Part of a small language model's weights.
Training: a variant of Muon for these matrices, 268M tokens, 8993 steps.
Each number is 200 + 20 x the weight over its row's rms, rounded and kept within 0 to 999. Layers, rows and columns count from 0. The size before them is the row's rms in percent of the matrix's.

# layer 3 MLP up, 448x160, rms 0.466, rows 445-447, columns 80-159
110,178,194,162,173,208,223,223,220,204,192,212,235,159,170,191,226,188,199,203,235,184,199,212,198,183,222,190,203,175,181,205,231,207,197,170,196,195,154,197,174,192,231,168,198,187,199,204,218,191,205,207,203,188,177,190,182,208,234,188,236,177,189,190,217,214,213,198,173,214,190,154,200,218,230,189,198,191,198,184,212
093,187,216,188,184,200,183,234,173,181,206,223,204,232,187,209,224,246,182,165,174,184,181,220,207,219,222,164,198,143,234,213,214,207,211,238,178,219,197,218,192,156,202,200,184,236,185,205,191,170,179,217,187,179,215,228,217,191,188,228,209,189,179,221,195,202,234,198,253,210,190,197,169,196,212,257,200,201,183,209,185
107,220,148,210,186,183,169,216,168,176,210,228,170,178,199,214,197,190,170,168,206,207,175,196,216,220,193,180,179,190,194,214,218,220,213,195,155,213,218,215,202,203,187,236,167,202,198,200,175,187,165,208,171,173,192,210,201,177,237,180,205,227,219,224,222,196,232,209,211,176,210,206,209,200,194,206,195,196,202,177,189
# layer 3 MLP down (transposed), 448x160, rms 0.233, rows 445-447, columns 80-159
105,223,208,204,176,187,179,182,209,204,175,228,174,233,202,198,171,196,204,156,225,148,209,198,235,203,204,204,212,211,215,173,231,198,188,207,207,229,208,218,241,174,196,162,164,206,211,191,198,167,212,182,145,200,180,213,197,175,187,224,174,172,216,181,212,163,193,188,206,208,221,194,214,219,190,213,209,210,205,187,212
099,192,195,185,207,185,195,247,168,173,189,221,189,204,188,151,201,218,177,152,215,179,186,212,192,177,234,177,218,206,195,166,197,206,219,214,206,198,199,206,201,223,202,187,198,200,196,233,194,207,191,208,187,227,210,219,239,241,227,165,232,231,216,196,176,226,201,200,242,218,215,189,217,185,216,237,184,145,227,210,202
105,195,210,218,202,196,213,174,157,186,204,201,153,216,220,188,209,236,202,195,215,237,185,220,236,256,219,198,212,222,211,190,221,190,201,194,188,196,192,181,223,221,190,231,187,196,210,218,202,203,192,191,180,214,175,213,190,150,204,183,217,213,186,183,223,204,193,192,174,223,212,229,221,217,186,208,169,217,160,200,208
# layer 3 MLP gate, 448x160, rms 0.451, rows 446-447, columns 80-159
092,190,215,217,182,194,234,171,209,231,223,220,246,220,219,228,197,186,210,225,194,218,193,195,205,210,150,220,196,191,196,204,160,173,159,165,196,187,193,172,160,216,167,200,199,192,210,191,196,204,222,202,228,201,181,183,179,177,181,183,185,178,188,196,232,221,172,180,197,189,202,199,188,211,162,210,187,214,180,181,235
103,194,236,197,236,196,195,172,220,218,175,231,206,195,213,175,211,200,216,231,179,176,226,208,208,157,217,206,202,214,179,215,185,191,202,184,208,214,160,216,200,234,199,181,208,171,213,205,227,208,219,168,208,222,168,209,209,213,179,208,235,188,203,203,183,247,180,225,185,191,200,185,219,224,163,188,206,187,207,226,200